{"n_layer": 12, "d_model": 64, "n_head": 2, "n_kv_head": 2, "head_dim": 32, "d_mlp": 384, "vocab_size": 6724, "activation": "tanh_gelu", "norm": "layernorm", "norm_place": "pre", "norm_eps": 1e-05, "positions": "learned", "qk_norm": false, "attn_scale": 0.177, "bias": "all", "tie_embeddings": true, "parallel_block": false, "init": "normal", "init_std_qkv": 0.0168, "init_std_o": 0.00343, "init_std_up": 0.0168, "init_std_down": 0.00343, "init_out_by_depth": true, "init_mimetic": 0.5, "optimizer": "muon_variant", "lr": 0.00826, "beta1": 0.95, "weight_decay": 0.022, "lr_head": 0.00984, "warmup_steps": 200, "schedule": "wsd", "decay_fraction": 0.614, "decay_shape": "exp", "final_lr_fraction": 0.0, "batch_tokens": 16384, "seq_len": 1024, "doc_mask": true, "train_tokens": 108100000, "steps": 6598, "dataset": "wikipedia_en"}
Each number is 500 + 25 x the weight over the matrix's rms, rounded and kept within 0 to 999. Layers, rows and columns count from 0. Numbers have three digits each.

# layer 8 MLP down (transposed), 384x64, rms 0.111, rows 81-187, columns 0-63
480489506486453518512529502493502494512498542517521432496496495511490505490500523499499507476508494502551479498492489495522489485529513515484510481467492519536514483468494540493495492492487509
459554481476528456516441513537513542564519505518465482492538552477497500477537512491486499499516533487523487480507515498500501512492490493492490474521486495496532517464476505477493534487490446
500484482546519493493539535549501486494501512529522446489459477482455483471532466509522514510502490492545491479439492506520497486522523480484464455521540510501537493469521540521514472493528520
511490524480484483496515496562504495495496448489499504491488505497462478542471523517506527515523485515469538416534456492547508520491533493525494531482513475525461489509478498503491498528487524
502474449522556514472521539524486496463489530528477457472479504532470466523522502508453501480502499512489498512517507512494485508532483489487493489482526475497517486491506510519542471526492496
511478487491505512462525458525500465505505531533517467497478499516453514534509505506488505471514520513533478494503488494468498525521488502502494463491545547496481506471504507537460496497500486
512484505490467516506466544497471531468536480450497496513515491466500496472488482491511559502464500492566499530502531499476491479484507480522509512504502500524519474500475511500520514478493550
491524493450503524510533486502505537509497549496518530497484511511482480540470536497509492503498467490476490493472464529473521527542463501506465500480446467503473533480486559498494493509504524
484488506511485492517506468538500502507497470507497501504489519488518511491474500519522531510501507541501500518512472483496482475507539512455460497540492509517471471525474495500492527474499501
536508524456482488495492503540508495548515471518512508511511476525477502513486502497482533537448448489459506525513488474499500457510522463519515569472527479532536514452510476490489529438477503
503470514474531576551482495448514535527491503529469476469501501502501450519498545477521480506506513524520480523494518488479425505526493503491499475503475513492519528500491499467470506499503522
483479520516497482523484532521495496504489499495479504506504511472502494500511487512526536531510495518523465471506491505501498493494498510469483511489492496525493482516470517474519499510489494
493479515489507482507542464533494504508481496501497497526501514518526512498502495527504549512523489512507481478511462503490508482508520555494506487477503494493459496488486509490507477469496493
535496470494494478528455513489502494528471563515508506534532467514509479500492517486517503497446491453461496502502491515555469481517488499531487509453521454493531537514522484450525509523502516
516484507489502509501514484521460484492497471501502489488508528474490484489488487505501522516498495499516502519542531482492490496471507516512481498510477491526493478535517497490521511494506485
492484480541490519485481478480487466522472518561549464517512485480495506512537544512492531484515479510524507480503474471507471484511502487462516496478496515508524515470513517486496488534484518
523454469494589502499565446517542482513500514510477425522455568489506534458515527512458521496436445512485491556499512442515542546489516501506511484449478522471499511477495511487537459509507526
511563484513444496480520512517511535518487501475503514472568558476476480510479528530474479499490501512483482510493501515501496492461507540453464515512486478493541465470524472498466514546507499
532541500512495507543543455551493485406479511528502480505484498530466493482510465486549476477505521561518532456431427513473515475511499520511528530496491549451533498496543471473496386522539546
490515495482469511511494467489484498522497508532519456509542488490476514514504508477512515481510494486495493489474464482506507519528529506499519485465501512555513503488488505464502489490503514
432531561509547501422575519500467478558511524430504512523485442575446491507471483514514466510454469486543476473513487495543470508539469471498493517508551436470539537435500482555484466533541536
539471472551460485490496498463456518541476433484524520485471497485474551496521535463495538428518527499469531447510493539554514457524496506495470562519527536464490515485481520487448504539499527
470502528524502497518534463494503479519519542497499499534472537497516478472485489548506499480498495489504493514452499482509502484503533513462494459512543541507543452455493537468502465543472526
525484544519511577511481461512494541519457462556527500525515481486551480474540478456498487535509509555489461477465521487522459490550453534474508473467536457518465519471508450521510494455514490
524492512529524490523524496485471504519499505495506509496501506493480508532486497464512533485469518527490470503525478494480512468546515494455479504453471514516505521499504462493521505473517526
503499499504485508483521453487471500473485515498495460459504517497461518491501506490522521488518511503524457542507508503516517518507481519488500471466527536503535531533526519483507472486481527
513516487465509495566477501590508506519468498480489483519509443499539507479500470540541441486526506552508495480464486533489481495510568489443494486517527496478494481467518500543496503479488484
524488524528447495487519502513450452526504491512503461447488497486516502508479509503533486489439558473537510479534565481466535495464526504465503481501529502482538490494410536525536500497568476
477531440543514492437467537499501529567455490526464484535466486534475493436453495498501464573509486499501494580538446443528486539501468491489506485460500528504482540540557528446533489522498515
533524476511505526498502505471496506495497505463498519536500514501543504491473515475506487475469532479466540498489477556504478496502519537511498468539475527458501495469497494520484497558484476
463503452520457496503505550491566490454478479511493512547486505493459530508550522508492539465517519508560472496490502498512474504512504502458506482516516470515494431524502523438496504524495508
491474520499484503514498496498473494504531530527517467481495528517548521512504493516493538525523520520501518501496476479503465462512514511467482471506478478507458495505488507474525487495505498
521530504508525458509522478508475503520484526501529493454480491479520515467476459480510497482538504555558473496488484488513505514509446497507521514492536512529495520500478473495483463501504506
502490513522493504526486537536537458539549496491485506500483507462511541510516464498538484477473485520532483478473459494465522524507512526490498498428483522505495465450492519503510514534499482
495567506490468436498530531517549510543445517523464476496522476523470477439496545531492474515485497490531521460497479502510463485512519496498529490513502454504532479501524443540514489494496520
467462464468486454504516497510537475505515498504500499479504499506469520576505546478468505509454479512528514515487530538514507543525475511471511498507524466542470462490491502519513442521511501
507519486517482465463533454524477486481467497480525533534487518494528513514494522537469528500516487471496530516510543512511531507489482535483493496508466524490505497472479502473494498500467484
490482491475527524515522473509490523502495502541524445534499488508466512506505488526498512488488461502507488505521496468518492533509501528450483456502513520500533519481498518499500504483478499
496495487524521478501488522512503527487508485530473504503492483507495486520503482509521512528515484503499497497506491464492486481493512525511475532519497484531506512485485522475491497494503482
478496491533541488446514516500468459508476521535505509503514479545456472516501529544493543477460482478549510484495444520490480524534487490489486522487488486448509473510518502524512489539480524
508538519469478547532510491496557518487550495480515446512526480506511483510467492551444487540495484516517505536480526532503492503429460474494540460510478462469544519528490489479493492514494462
497491446497502498473500523481484478511515475494456468490470470501492559491532486487516523538510560495468508529496491502476479509476523470545522520475509469530515506512539511477487483544527499
473531508526522523495464485526467499511466503481532484504524540489486479491453449522518474488517471461553507493516505552521477468477482497490456529512506520491515524451501565485505524532495551
521506536505524521528466471542467543522491495512516510491490497479481515482480502473517490464478527473531460503492482535475493464515533526487478472524543511489507505492486528519507468534470498
488517529519505479501481519491453507550507508512464448507494492491555468483500427500508512488527526499516499539478515496456479499516460525465532510500504487538500479516495520454480514490510555
479492520504495513490484468518530500503470537515558477496479499512483535512527532513513469501559515499512476552468491471506478542495466511488503476512494523472453458487503454474503485532481523
528514526437462482508471491490494471485550497478507491455516523502532507512497478518524524486539486535503500502492487510485515503478523496488471519522491490524509504508487484477485530495478487
467538470496520494494466530546485503510488504470457498523453472507507491496460525524477477509499486515494496531545490516497487504438509509506511484526473494509490492503501525507523530537466513
576512558482509509514481486584469473538553493523476512519477476481453519501478468469496455473462478512564501505491525535526476532549513482448520522482484470485488503477470469491510565517473507
469529499453528540486525484487520517554485510529520506504462462529466472523494482497514509457515489455501512543455480474519514535554491525517455473441516502535506525443503504472526519492485487
492487513472443482475529532535485497557513485519489508491510466507496521416468483480509461502493565485515472519464488488478536545521473534482507491461453537556499524551568475434481467472551550
489496520483486513507521479491506458496504549536505457494492472515474514515507500511500524471499464499507504548506494488471487487558508513472491474484488499528532496495513501486515461521505502
520501506496491524518479519485479483495519494522508456494532490490473480491486487518506534509472518514490500464500492455491489500514524489525517510478524494535528484511466514491484499504526517
443488504513479532501498474471465528508496553497543505504492499516465457498502487490474511517474488439514506513501495480517528504501533505504482528474446520508503507492492506480534538465545556
509492506492475468484527458496516523550499544537520468534465458484475488512472463524492508477524494498488486521498492471507493530550528488479496479452524500540486474460516499497518488515531537
495511501475457495497509505529530486520541539495517471533456503506510508507496500484513499480520483476539471501468493520487500489563500505509505444471499491504484505474507484527470485454520538
453496420505512499521495513485440493513499499511507533471500572489479443477527484480461539441488545458504471560496502544487496551520522461475465530481537552481515501539488466541583496429467559
533523499472469543495489507474492531501545578499490472455499498517499482450496491473506485510520490493509508527494491543463509526459504473490488479496464502487489541558536458505514528520544478
473482488523457492492500485500467479500515535523515485518475497512478462507475519488509518506502503486509497519472507482539506494530482519497507473483508504525500525497527483483530468509500510
532500482490490461513502511476501492488522438480481521508541504491522514474487486493479496508485527496453511493542499512509545507468500498512554543501519465514506489538490500490479526478527474
487501447513546539488524482497496485511504485541508484509556509501475487502498490503464498538549473518477481548529455489491434489502503544497472487515497534480483472484505537535507475495458501
497491509518511523477529500506528519519496555501514502494497491503488515509489494480512463485501476496493486500458476521472535471510479510506493485483497536510526524478497515495502479476490489
479468498533476486502493476506544538537505438517486486550482480479508482493472504525543538554520447495499516530477503515508530535462510483542521515533521486495481506449533480459468493486510455
500523444498497497460485444480502507468550526501484504523531469466430530560470484544479534460508543512542528495478495552465489486545518514541528496493528476542492505477496513468485479518441486
521492506497492497501489495499474500524497530515534511498517488536498484495520498509512518518486520504502526522486458501479473476529524510538480484490520479506492480475477487498465483512451510
497523520481482524520507488484487482523465545557526477520494491518467496523498501500493514477476481488529491491481444497465530503528534495479480470452495540551494540488525528502501475493482521
499489482518504546488548518509526495468486507455518511493535468491444484444538513528457486556517505483459499456481530496456510515502517513470527511523515479509490538486534477501484527490520483
502533487463493421550495487530534536485523485467459494476520576555467606457511469476533511486454479482537490470423491462539487559509520476527455487564492510458489511493564534490507477511481513
527498487517514482518489502518484497486504480488482535516534500510492489501487478478512515511492522509501520472526486505474522506493521481479469522475504508511485465552497483486512508501503501
481502499504497527527550494509450497468481522507488522484502525498525483450478522445484502512471485517525523521497500477494510489514518511502536504485502530512506455482486537503482524516457521
532508492453519479513496485478529460553512457481522462517477473504459545485503459489484515534557472461538505512523511470524473530518514529480457532524509475511490510492517493467492531550503448
487494504486457535490516485523457512498492546490519506464482487512478472497515495451513486479513519525487547488501500537491501480502530520530528535517526474494500444482472487525517469446541500
495501449532500464491534526533514509469461475501463503520475520510452501520510525537528531476530516510571530491466472447543540489497544478463450457511570493519497501474522521538451447459517472
538484489501507502478506523520521457547457521489518481526438529460529529526491476501460554511511495508492499491516527487499474497470502511488517460499511548447461461493484532509533551499473497
462465508500490534500490493523480510522499493541523488500529492497491495521502529510506486506514513504511495461496499521532442480552497520517463470451504506512508501468508504495509499504500482
471503502476471501538540484509502499531487512531512463464529483525501506496510512498499540499505481511523473517466454502498501507522505514482478460491507515496508473491518500491489486503472514
543493531505466503500464524469523532477509533561514473474520473515500467501453525521514509486470481495476494486509433497482532478495517528488481481519458506482483525566530484508510520498501510
475515500480507515494524491513540504530514490530506486493512520491539524473505486496511504470490555520496455461461475520455511498517528476540477444522455525513559488491512488451512517516462505
490513514486524493508501476481475496498471527467540472530474507486491501519520524525486520521520500505539485492469494509482507473534529494471496481500518501525502476486518504501506507500482496
481487536515446494492483528509510499503480506525518485522512523495518483488520496525480549544521527513505493483514492494466479461532505473490502493476500472518519476495502500476497503463510501
507503513487513532508504488502504507485520492487503483474506495457545493492501499472522515505490515522499512524506511494493499469493513513509473525473505496503491457517470497510504505501470503
479463504509510490517511467544486483495513542523508508516518489517509498503524506511505512518463489449534480491458468460501512477488496506461498480495503512519537514513504530487506494516485512
500501521508504486476491511511505581507562481497501482487499536511493512498607508536505518498470512490524487465458490454502533496488521465466453456478470521520525468487520510504482492503496473
538541484491472519491588541492524466481525486555460474476527517538466522449529549486507494480479485509526526463467481531496509503533507509492498489474453443516546500477482521490477473474490493
497501511490506512482546478561518498519516474463509523474474482513492491520481495492493492468526507503522456500527531517511516493495505519467490529476514517516495489433479512522471515509480479
507502536487454514525501447483474488517501520535528478521498498514499506514509534487476502497512496499481477485473474477513522507553511513490496488485452518521505514489511499502482501512486488
541470502446481489542493495512482443527516517509527470495497502506480504530501509504498516487509500492489496477483514509470487509500517474490496506492490480521510525533552501487503518512495486
461493520506508499507524492497498507508493570484524504494467520517494492492520519517486511503493460512523496501491497485496476483501497518468449486537518504490498499476484514498539532499483496
473465514497488516511536529471507536490528559503480444478494544512488488519522483479492508505511526503496473495489497495520518486498484515480497528478490450515507511524447476518529500461530484
530504496514475464518524469490482489505498496483472500480526511509514497489503499474512523502508520512481473532495478514471493521469556512472472522498519471555484505524490475492521490493539490
494507492540530476517503465546516493486484482466488532519482495501465483496488490548528518500524482484477476460491504477492525511538500487491507487528553507459490469518530535531502462512495460
474473521491457527528521492489459491504477554508533457504508476511498501532496505506499505503488502512516495516486528491511478513506499500472501468475534527496515519484519493487492514439479537
488484498501551470486509468492502518543523518486483498457468560475512519488474532484517499553507491497471481508479518499490486501503513532473509506465488451535538517508505448505497502522532476
468504553492503530467478518532489493511450522538456462495490516518513493499485496465502510533490504549503466551461482507492491484521477508502501484511499445527497523507473503473527518533494502
541466508483533518498486542415441498517434435555531490502515485511487453517508459532517509526528551498560476479566530456464509478461471499504486559479472507561442520549472473490469489529525504
503530476484499506518476473451480508482507491485541526483492479500514488496473519503509526513485473505494507552507514503521513472507481430479446509492497522515538502491484538508507524518479529
489537474518582503508482472541516482438474539468499535479505440497448499503496454514457509495563498516565540469479509527468466513525532458521526485492511485500488508473506480485474526522539527
447484532477472498501498515488507493548510499502461520477446489522525495472528530475508524477547498526512476519502521503489444551512501503496516540526489503511512517468518491482478507459503484
509512502499499512528470503499522493440520565440540487524467518530534509523496477519469473482501490484488473526489488518493486503513493503496486476486481486510483494486480502518534526496514551
515507527489434526497525473448475545506528471468495473534456516473547495533455513480505533501481556495471498472545506520517511517513483491474507542505483507510462506536503499455507504478482528
482506478481535508492537514536484525465514497499485473472486492552436519534468516490507473535520521453521493522482457464511461551481538523517495528509485501496488489504512494530495495474488498
440474515514505498517501527477539554526560492489495477499520503522503505499510482491507482481511487531490535503489504470515475501517496520496474477503517491484479521477479517490496527459487485
487498533459484481502510479460527470528497503524505473478473535497444496500518500528476460533501503490506507513585515477581513486472500545489465477535447488481533517493485531470493533557500461
515492519523514460474479442502479469542469439457544530502433492455606456445453469460508515525501489536505481496525516483534479568535492497499479502482489544525524483496493499477538515518542532
530479497499493526475521523530479504500525475493495500515486498505459531519490474509514490533496527505508485486495476466498468464502486514498492510488498492517524516522469521468502511509518494
523503505489513475499459473534525526486528505500504512519493513500483502513493479540479526502475486502479493526540497492497519477512497530480476498487505508510460479522457489502492510499528492
488480530509488512499494507527469520483490502499495471471496496508501510480527516493533507500519519527505519509512506479494506527515505524482503510503479488528484483499478485473487479456476506
# layer 8 MLP up, 384x64, rms 0.274, rows 82-188, columns 0-63
519508477508483529485487509465463485489479494542529495492494500511500506511503530546485487560433495518473510527473503485472515516507506456487536508484481551512522463539528487499444521484486490
554449482495498479507512533506522510487454477519494474540528575505556494478518536518486522485495481522505483540516520514491507475487467486472498485470497492497503495489484503474473484550515459
501472473505476541442496496493534450466503499470489513500516518480465535485483520500512474487472511516486457503488519507515522506493516544485528550516488517486471502505471547514514522477485532
497499506502542476477525531501521498529531473473476498475492515492507549507532503519487506495482552507538509464465493490504523513518478529500486529507458499464477528524498486495452491492469468
509486511463510512507486485466497496486504532513518472494507472500507487454509522470474502534485488505515514509526493478478525496481520531494476503535493498493508522545511485519517509467532465
504471497507518492499501496481541466496515493530511513490488516516544492486491501476482499499543520507482497555521476477516496522492511483447520506502479482459473517427484514502505537502492535
510506520435470486487527549462474511510472501543537474528491519472527501490472519464528525483492510519481540502479496552477495474500510477454513510514498474524504521507465488509508544497511477
512496494500535451481505452506482491465480503493476483508536524526509463474525488463523531491508475478517554537462513527506526516506452497508503532486515512492516507481516499466491504496506484
537530472513472494500494513544556491471505454434495469503501513488534467522507486520508505503506466534494541501529469496501479506503423476494443486479444520502498485518535465488529559515528496
542496498474509546507509498477528513498494485516490514432502491480520471503526542512496541483526511477503493486529501444498466512487511519484539503483478510495492483534489523497451487504492485
527531483495510487500512470464504553525480477534499524466469491497526520505537498504535466497487513470495523519496493449510490509500491463506514477528447503495524486463482502506490529505510513
489535523482488520497502520485502514491494499519523520449470506506477521476488470487500491455510496489491525496502534515531518500477511485563529507451484488484500523493484471490515475484510526
499506514524491492499535569546530497473505508507482501510492491541490455535506472548503495489495491486503479462503432474509486472516505509498465562500488473507516434480523510524526524472485492
504501534493528507523515513468528493514506519467469524505491511503473512496500476496488440504504526491516530510441496501503499481473484513519533462498516465488531500493520503504520509506531488
538499526489519502507496494523452510481481502477479545502493469483475524506499500490516492492511520525462472537477506521485501523536515501555493516506465526489516481449529517470525488472483485
519524526500508538489509502520484524473472516514486521471499561467508440474549518542494475534465530541483518539488447416469533497526510517488539540510419521484528491452461450473513512506545459
482504513505514527462508510483474462502446471490487514476489488482499499477490517489474493510490492506494554503485520521558526482475526546483520558502519530535520500513506478518455542533458465
507473463489522448479531516546499502450555458461484438510472525548538479518500503464506543487520483510443447527534510475480513508489565455513492513477539528471514502496499527503517532507514473
493486482443523491515488502519510526469478515492514525550524518492495483460510473488503501528511492483509509509496522499503509481451500524514515491530488530504537471517469474502520500518457485
525484526473474545507531510512467544490497497499495565444516530439525472488537540473475479513518491466478536508471488486466540467457518489533464498514446579507539497497450475504502524490519499
579472533520475476522503477492513472530554473501545525475486489491478485490521485536574489484535506482490510501484501522456479473482482501473509523490484517509538478496478502520554537460521452
516475524477473489438517503481505439503543487522493531530455487525524514475486478490510477484478498517511511513497522528531529454513479520474519518510470498496496470489457494511512548521535525
519512495539520457508535455503545493476517482479542518524492489475517516487567497500516521463483557494499485486453532526449460506439563491505514535528507496510455435513492501540450509492517465
500473469487513517492501524519466470466502499511497517485491502523496468485514457493521484548476505478505503497487538548488555520550495487494507542453481460520485520498485487515492531526489528
495534530515480489478490485491534482520535457509482513514494509513458502549491501515482489528480499515488525527450524508530481520519479492515513511499486513492483499445507466493490443497545509
533496513551499532475490478528450511515546495495490526487514529491476453539500501473498486458497462516494507517470508487510530488474510556494528520492499417497529496505496486510470472501539521
528523514547493498456536517478525493462535505516509526464510501528540509485472517500514486557486498465521497486492518463477536495481489533498470534485439515473512502474449523538494456447500543
495517547486519503520538480474536466425533482454515516484559512464509513550511497536493483462453506486493473452503530541501486474487523500522502521529529458503525489454453481570497505523509460
557504494497447517530463495487490501517466470536493461544530501497509504532484503493486490496509540484467507493473455477520530477555494465508479471475491525494521544525522531524500487428496521
517494515517476477514512539458516500464471483488510461513569479447505469450522507541487508502488508485502523496510493495503538491503488545474462505478486505535519543557508475526505502505435499
483484517490492517503479501540514523482483491459463501554535498496492468502514470468466497487492475476497499498460502541514519532506517499490504519483513493507513529511488484481512504532511513
490516517506489513472442504494504508500522514514469507503501492503530508536530507537508469523465504473457469470529525523494491521501523474459520501466490489539488503469514492496511534513530503
496493489455497500497499529489496465538489497516522498504494496487506508480534465509441530517524471549476565483494515448527510499427545462511511479496486533550478474528499466526492465485500536
539500514500515504492486454498506509466512515471490501520480546519557512501539502495502515499513474516449463491514524503451491507442517466462508509484485517532491548524458515488482498525521486
539511534509493516467528533532472509512457472516513500504515544505485504500485483477516504458466477475482531511528450473486549502534532492506514480486493488487532542459507505476544499476482462
510488461449538540490479512512502488458537512506521488495490544525530506511484493464481489523492508550512464437490501507490497530501518515533509483489511506484509568511472491492482527449471500
510526498516472482498495476486507496503517500497476502457525490495482478503540450492491470498487513519482540513492500488494500511493518489540498508491507482492471511469543553511510521505481504
495519519483509515494513491490461499505479489471513513512477506506494490512521512502469505528467481552507498466470475523497512501487473490520508498497505534519523494569536483506468495492483467
556514486538485538500474496515527527499509533481476506521502504528529492492479460488502512504520510516472492474467516500499507527510477455483463499492461446475509502568489497539448539465455535
524504532467482466496471496528440502464458469473504500494500513510515479510542486496525510454507501502520525490512517441522522493491517549449552534542486538473493455543441483492459517507542504
471484531548496503529514507522527531479440466492501495523526505483473519477523492491486488516508506508460480530598498490456499460524451491514497519459537503507515503496484472463488517474532498
500500533485456454522529512497472491484535502559513514503488499514521527485508513512472533510487502477451517508471481478489500537474536484504494475533491529496521491513496441488499538462508502
493521477495474533478480516490542518523462469516453489543505514553497458513490442508530462518512480527489522512492538500529488497484542516472491503494443519504501485486480497504504523496494485
490502483492530503503507480540532518509446469491479534535478468478537526567481493489494487519498508465443505466507500510507547481502540485511497511505465507501527489504462474542514521499488530
515488492496504535497483498478540524497534497486499513546490480521518487473506491489484493469454493443483477531480498504486504524509530513496503535459489474530485547514536509478485494499504508
507490482487489476481493514447509524514472480466492521509514512495511497543510503534472481495491522512523522538500447491484497498494482477503499478501540507470516482489534519484552535488512464
513530504491477483488529519497500505467556504535508474509563533511476497491506472504546495518515534539489512513463515498506494461521507516493479514477499467459507503468489475450504477482506454
482510522479481466512458529532517519470509511539519518479515449474560490479514511515483499545473532478444543471514504464535502545505525538516481506467480476478451521478554476521525513461480501
531508487494500533493538527479536479472503501457502526524512544522503527497490499517480493484537513485467471513447492515465544519489532492469510472469541511463517503490550475523410497499498510
502527509468560490527495477465570462447525508475489534515540528481495456552479493531485494475442458489512504473471512540519498461484523481549517503539517492455527512488440512551503532521468494
537495500476475447505486499523507469492530529491481512497489489509543488500456463523508485530485477476485446470521510474525515510534482496487516486514491472508531530504545461478500539503491556
499508511527507542502498518473525493500550500442507486473506514504489515470462514509503501460508525484493465513521502501530487470483534495505485535497505486472483531493535507485495505512492498
495508492482520502464509491513461496441495499466500500515538561517503526486496463527515511500503554549503515490496514493518518471511500554504482547488481424480490524479510501508475491490544481
550562459485495505488484532534506505496471449503526512507499479456519530502530509500471515517500496489491497518492460472455517500549515510509495499491497494497472479452515528512502455545503495
516499487519472537480459508534508501498488530507462532493473495513497489482525482536468508508451529494498543544468513464536492511470503533485452543491446511455476496511508534475487521528492495
508546501479492509491512521482510549512501447514427555504511446483498521519498461519482500523526499444512473554486526499503423453503497490488516564473483504479472445547442551472516488447518585
481495476453486490502532540516526475516544516476454561572467552526509462540489502524519493472454487454496533434464509462473520530473488526518515524494502529546451477445474495530500537449545497
506526534499520480504528510479475489498471480481492506506500514502513498550490522520524506463516503508480471516513496528499511526501506467499522497475498459492533477452505542497493504497483493
481504528493480528536492511490473505508491498521510464516512546520468498524440502499490491492501525501528498541503463471475447500444470491506457458509493542471524533500567528482574490512491511
547495480529537515471492507483506489472486514495516514474453522526517524454483530478546486527488450555484496505518481472441556501488518495528475504497491520471510496521518507492494531474524478
540527469546502479502517501530508512499482527489504501483520459510479498495537484502468490483510495505499485493485475491522485522524548481484530519485490487487494482533538454492468508490518495
542543537447510510474492484552488466489489495442490496461510506484516468523519492535487518497516508494506538516516484468503533476475477491466505464546489532488527481510471504531525509504540490
539507478512507533477518559536510505513504525518448495486493429489523507495540488522457480517444554533480517444492543539492518525471487493500520494477490545473526485488478515457480484476480537
508526472460518523503482526479480509495514485511497496504522490471487472479538510523508510537465498526510500512476514491510516507512492494515480496509487516534511463473526490482486468502490491
459545485524531447465481504498510526483527486487495456512491478505524521537501489480528484512475539541511526499532503525488517473470481533479528484528481516517535468506482470485512491459492490
515460521523459477484498503466481508488505490487517522498540489429511476441499537478515522543531531519457507500546493496496521433524497477489486481491508519535514524509470513490472498496488553
524499482474541541504554504493518469509491489527474512494488489438531514474550508541493516540478493476524489529458543514475512487459494473432508517509525493506504459520509521506510465472473485
512505480490495519470520502457517496519495524522518535459465527516499522445511477519471499526491477483504499526506505523514488478486510489505555511515491478480520530424462510530504477465493515
504499512439468483495445512515525464534542512523496469497506514453508535508512506514502476513511536483494483495524499516509491474500501497440518517482495466489498494497510527494511509470562511
519495543487482507453543512538512501458554517532452526462505494503512492505545488490534466454478493505511486540479547519487472523487494479484494496474526510522486493492525495516483479497506453
511516486500519468507472478488559495479538484492498489524505508492544490495508512544521502500505493481489463535487489497466507532497491477400512500502505491485500527528492497504510516526522481
503554503492527449527495511528486492505491464500503471538534499508514482492509508459413489546553513526459467476513451494499453531539544478495534526531450467495427504502510477540487536494504518
472509474427557528517490498520469527490498482495510506482509510520548500508524469518520489493489551508458493460455473514523525497507508519504501551459455458492519501491498515467488527480552524
500513500478510495500536461529504500496496514495491490482521478481499480511513472476492479508503490488499473539535490496490522504479474515497498488526485452493526501520523549527521530461476503
531475501484482517513475528481536510502470491508501536519491488480510522506498522558498481471501503505475490493478520496529493516505508485481495512472529504499485519479492450490542477522498504
499514470530487500512515518538498496533520494481463571536552484507510486493468496510492479486483500497484476474468554478497533484535481480477553531543453502497457505452509484519483475510506500
528550478515492498522502499480532487483448511522468531503542517462487535489490493464458485499474494503491537550517513476540521524446420505554495497471478486504500505498469544487498474503523498
516527500511508547505511511498516492479504508518473510479536509497502498515473511483492489496512505448485484518455537502474490520492495515509512474478458509506497508472486477476477523526548512
504528516518535482523492484531499505522551495481470538512486470494510499532522515465499480471536512492495518511485438524488505495442482484493528512470506493474492521502489518458467534526512506
522485515529485503511509495499492490521517528508461510525510532516493509507463529454512420469550511471495470499500493493531511520461492513495503511500485488519478502483534546515502487509510461
497550494486498489478470520478515510475472479516499486500451516506487525524479472521503512521507512550492517509500563501519484491511497499531487482482451514509493483493506506509504479453529500
498488506533482528484526549492506483487476518552484504486479477518533506515459488460483443506503485529463487546466497490504518493506532513472539536452488469468507522486515494517483544498500491
517526556516486440495488518494531512528489462496467490543472475542470511571483496511520506497483500501464485502553504477491492502476475479494556522452506557516478520514469492440497498525527476
499485507523469529488515551446501509507507526521477518497483496493520464478490514494519521540471547497493530483462476491489490502517508477538492484471483494485515526533512511438502528466505494
493503466518511525461446517500520515500467482513449502506480496526492509454506485549508511483513507504502494505485508492510495475496508520520456512489514545503490512533485507508504496491536495
511492535472520490474489513535531539467455469471493535498499520537499487505477528496532465505491490533513485496501527512479490463503498503491503500514500504521471500456517505543513500515489490
495542499489527489532541517500509494502489494492482506527493495496545500509508460484487530486482493472484510506485503516518486478518510491487502503465500491507472504492479514468486467471553521
497449473540527539504500476491498495518487484541488575449519532483500509478473499491503492502469481481488494506513485458484524489487543510498524485508500490479495522487515513492541485515480501
501520507494479540511496534501483491502496471538492512541549529525497482513476473477456519478462491508470475512504530491532475496522490507485501495512501501496500493498497513464535466510533512
514540515462495485504462485469511548479518527485489542514469561451468500518479455486519482528554534525469459474488514463482471474499463518504497521493521488490479507537517493516496500499537530
515503515461551537480499497463506496508474477529536491496504503477466535493525502483501498466502496523516543523503473535459539481479507517526483495495489500491476473476495517526524467501533428
520496479499486520475484522518458493516520487482505475485521438517491501519505512500533467533489483499494536501496519574513535515487505485487518533433527513465472506485474500462484502477564481
503514521550508502539473520506499468466510497484498560481506438484507525547550544509486495487522497540509468478510506527518521482452526473495504521446502510473493486536482502470470512507504477
543462429488532504451489475505503486506545505540495522518478528478481507496476476535486517528531530498493490539505452515515513480488522525445559551520566481446443509482489512483480516476461504
501462534495505503499539510560495485512507519544471512479521516504498528486486448472496474493505544473479483501460504475497515527500504525539499504467471491476493527532513464475500469493509493
541542552537525470478477547509461488484502517513535482529469538472492550490484494531451496462475511451429499502487492530530506538458527471462467504508496532531545506469484455517503478488508480
510485516443490518527494503470505475521510527534479528466494485490534443537510480480528487481480531499485511438523558508519482488484487471502511536495494467537535488446513543507490528504493518
544467519513548526485497532482542526510479478494486521496532469500477507534517495535493484520489514497532537488476497527503493459466527500474482510477491505485513482470485523498464509514474496
554488521542492464485486507496521503460502503523477522552470473460495541494482548472516511540522543487504510495531543460516529500478521495498478467504501482511473486467502449518547488466534481
527480458479526546487462507535503503490480495500483497462465520463495482507434502530522458499493502477469532538510538522518501461540481524495543505514486529520457477508496495500487533465524527
506478523483490469459495449508491514488494477531480517508495498472533522503527485500517487532506485488527529549496506513514516519524492489491486513502463506526540500507461489498452506510480474
501519498500486513489508497515499455464557498477535487471514516524511527507532510475457463504526454518476519482462456502489519519501520508501556521493499530481474459542498441519518500444550461
497494491491484440488537487504444519474535473545458541484503510498538475498559526522485459490484494523505482487497518501467494531489520558539539504497411509490524478514503430482542533509526497
474531535504510466476485514482491502511489505505515509516555535485509494494527488448501509513487489509512518478496548534484526501505496477515470527476528510485489466478526488466483469473489469
527515515495517524528496519495479484508505500480495495507467462469467500496505500517538512523511515481502524498510465529504506466464523500482517496437489484502531528517490488479499503518521520
522468524500505479514500487488510505473466522519480544509510485482482476521501524456528486488507486534489488493527522495521505523498480462538506499463501496530507495501513464516540495504457500
544455525471535487472503501518509534502483498489517441472511530502541489526486478491500504478480465509489477516474466497558506527479496525494506494507507537474482526519517524574478485487468450